Each number is 128 + 24 x the weight over its row's rms, rounded and kept within 0 to 255. Layers, rows and columns count from 0. The size above them is the row's rms in percent of the matrix's.

# layer 6 MLP down (transposed), 576x96, rms 0.161, rows 347-353, columns 0-95
size [ 84 116 106  89  98  88 114]
[[120 145 100 126 109 140 170 164 150 110 134 106 140 121  99 122  97 138 113 110 115 170  94 162 161 120 112 141 105 113 103 168 145 102  85 117 117 113 104 175 133 152 124 110 130 171 120 131 124 139 109 130 124 169 107 126 140  98 189 134 152 109 152  89 107 116 110  89 110 106 124 142 141 127 177 121 134 113 154 138 113 121 173 151 114 115 176 116 102 102 120 129 164  89 138 164]
 [ 83 138 137 114 105 139 156 109  81 127 126  79 103 121 134  81 104  94 116 119 119 121 111 149  95 126  84 141 119 125 150 127 132 106 125 114 103 106  99  86 160 155 139 157  96 130 124 138 121  90 139 129  88 108  86 115 149 138 126 133 105 110 161 131 141 142 118 123 169  95 137  97  91 124 151 166 159 121 124 115 143 149 142 114  98 113 113 180 105 101 129  77 170 162 132 128]
 [124 152 130 151 162 193 133 148 115 196 131 114 153 167 147 101 121 102 126 113 161 142 112 118 169 108 141 134 107  80 111 136 132 114 112 146 136 144 131 124  85  86 135 121 111 171  65 150 118 150 142 109 115 146 108 113 119 122 132 155 119 102 166  93 139 110 115  81 124 127  98 170 110 112 144  98 165 120 151 129  94 111 142 131 135 109  91 130 134 123 126 133 114 118 109 157]
 [121  97 129 131 111 123  95 133 118  94 130 111 100 101 130 121 144  95  98 132 155  65 152 106 124 120  83 159 133 108 124 129 104 113 138 161 117 127 157 133 131 118 100 111 145 169  77 119  97 106 103 144 126 148 143 144 118 156 111  83 102 119 124 109 150 151 105 131 155 159 131 117  95 170 134 130 123 107 139 132 116 144 138 151  84 179 121 145 149 172 100 153 128  56 125 117]
 [100 170 159 129 140 151 162  90 149 124 153 146 135 143 144 124 141 133 118  91  97  93  82 158 124 101 130  96 109  99 103 147 137 122 139 116  88  85 147 130 139 136 137 141 147 175 146 176  95 130  76 136 139 137 124  70 167 166 138 136 124 130 121  94 153 147 107 127 159 152 132 101 155 113 117  99  92  88 141 102 123 148 124 140 111 118 119 109 129 106 159 119 128  98 125 155]
 [129 110 130  97 105 137 126 149 112 151 109 109 101 115 162 137 112 174 164 109 136 156 139 132  97 103 137 138 127 125 108 119 137 109 121 104 109 111  92 128 142 111 103 142 176 169 113 154 119 104 116 172 126 184 146 137 120  85 122 153 113 163 128 154 106  91 116  85 131 155 131  73 143 123 146 132 170 105 175 124 109 156 116 153  97 134 151 162  94 123 167 128 142 127 109  93]
 [138 125 116 112 114 120 150 132 136 132 138 173 128 113 133 126  86 128 114 102 114 121 145 165 118 122 130 129 130 109 167 126 110  94 106 134 157 139 150 124 138 121  80  84 132 153 112 145 135  84 142 161 155 160  95 138 137 167 169 152 154 106 103 108 151 130 152 103 161 148 124 121 117 104 155 130  82 125 145 122 102  95 141 140  67 141  88 101 106 168 169  91 152 112 107 170]]
# layer 6 MLP up, 576x96, rms 0.177, rows 348-354, columns 0-95
size [103 100  93 100  85 104 113]
[[130 131 191 160 138 147 133 155  74 115 101  97 174 113 146 136 158 144 132 116  82 111 120  93 135 134  61 146 123 108 169 140 155 122 163  94 129 136 126  89 124 144 131 114 123 121 117 139 150 123 105 120 127 162 104 156 143  84 110 140 135 167 141 135 118  96 172 104 100 142 113 136 172  78 147 120 102 129 128 142 150 137 147 117 138 123 128 156 110  93 118 104 110 142 142 119]
 [150 124 137 151  74 109 105  94  97 119 125 133 125 114 171 107 129 123 179  85 129 132 127 113 100 112 144 108 153 155 147 141 109 153 147 137 118 142 113 133 113 122 176 113 152 128 149  84 147 113 146 120 103 131 128 115 144 163  73 157 154 179 125 117 132 137 153 149 145 107 136 108 161 154 129 154 161 173 111 145 168 141  88 125 141 124 164 168 137 146 142 108 148 137  91  92]
 [141 120 149 107 138 108 169 132  85 139  74 133 153 123 143 161  99 134 107 116 139  88 142 123 174 160 143  77 108 103 160 129 170 161 144 132 126 116 136 151 124 159  74 135 157 149 152  85 137 107 132 127 195 114 103 112 121 125 112 124 108 123 100 118 146 138 123 131 154 131  95 159 154 146 154 129  89  98 125  96 138 105 124 106 141 130 147 139 118 112 160 134 120 126 105 175]
 [121 150 131 126 141  96 114 162  81 203 116 125 121 153 149 125 136 127 150 117 133 121  89 177 110 109 137 111 157 134  98 106 122  98 120 129 122 115 126 176 112  46 112 134 107 128 121 143 142 125 130 153 166 125 151 188 133 149  94 127 136 138  89 125 140  80 146 116 125 177 146 135 129 166 111 132 140 118 113 118 136  85 123 116 151 128 152 133 112 151 140 119 150 120 134  97]
 [149 125 136 105 109 104 119 138 106 136 102 159 134 101 103 155 152 117 117 131 159 152 117 147 177 117 149 142 111 116 104 156 147  73 134 153 113 162 114  77 132 108 159 100 120 128 151 132 122 189 146 142 163  92  78 120 141  85 115 147 129 136 125 148 165 125 147 114 145 177 139 139 150 133 118 126 144 141 137 152 156 115 115  86 153  63 150 103 127 128 113 105 115 152 120 155]
 [139 176 144 143 147 174 115  83 122 114 124 170 167 108 156 110 158 120  94  96 156 112 137 142 160 100 131 110 117 146 124  71 138 123 122 123 144 147  85 144  90 109 103 155 137 119 126 109  97 130  97 115  97 148 137 158 116  97 115 105 123 139 118 139 147 117 163 169 140 124 155 132 135 135  83 144 166 103 121  85 127  97 119 150 134 148 111 138 130 151 109 144  98 137 176  84]
 [155 110 103 124 149 127 127 174 123 151 124 144 111 132 124 146 131 118 153  88 132  99 141  98 121 170 171 118 103  39 123 139 118 107 133 133 151 141 139 122 122 162 145 107  94  91 116 119 212 135 127 116 118 139 110 111 147 152 123 130 125 119 124 127 168  85 138 118 156 130 103 118  98  98 169 143 120 137 114 142 114  95 125 113 137 162 120 123 151  91 157 145 135 155 106 101]]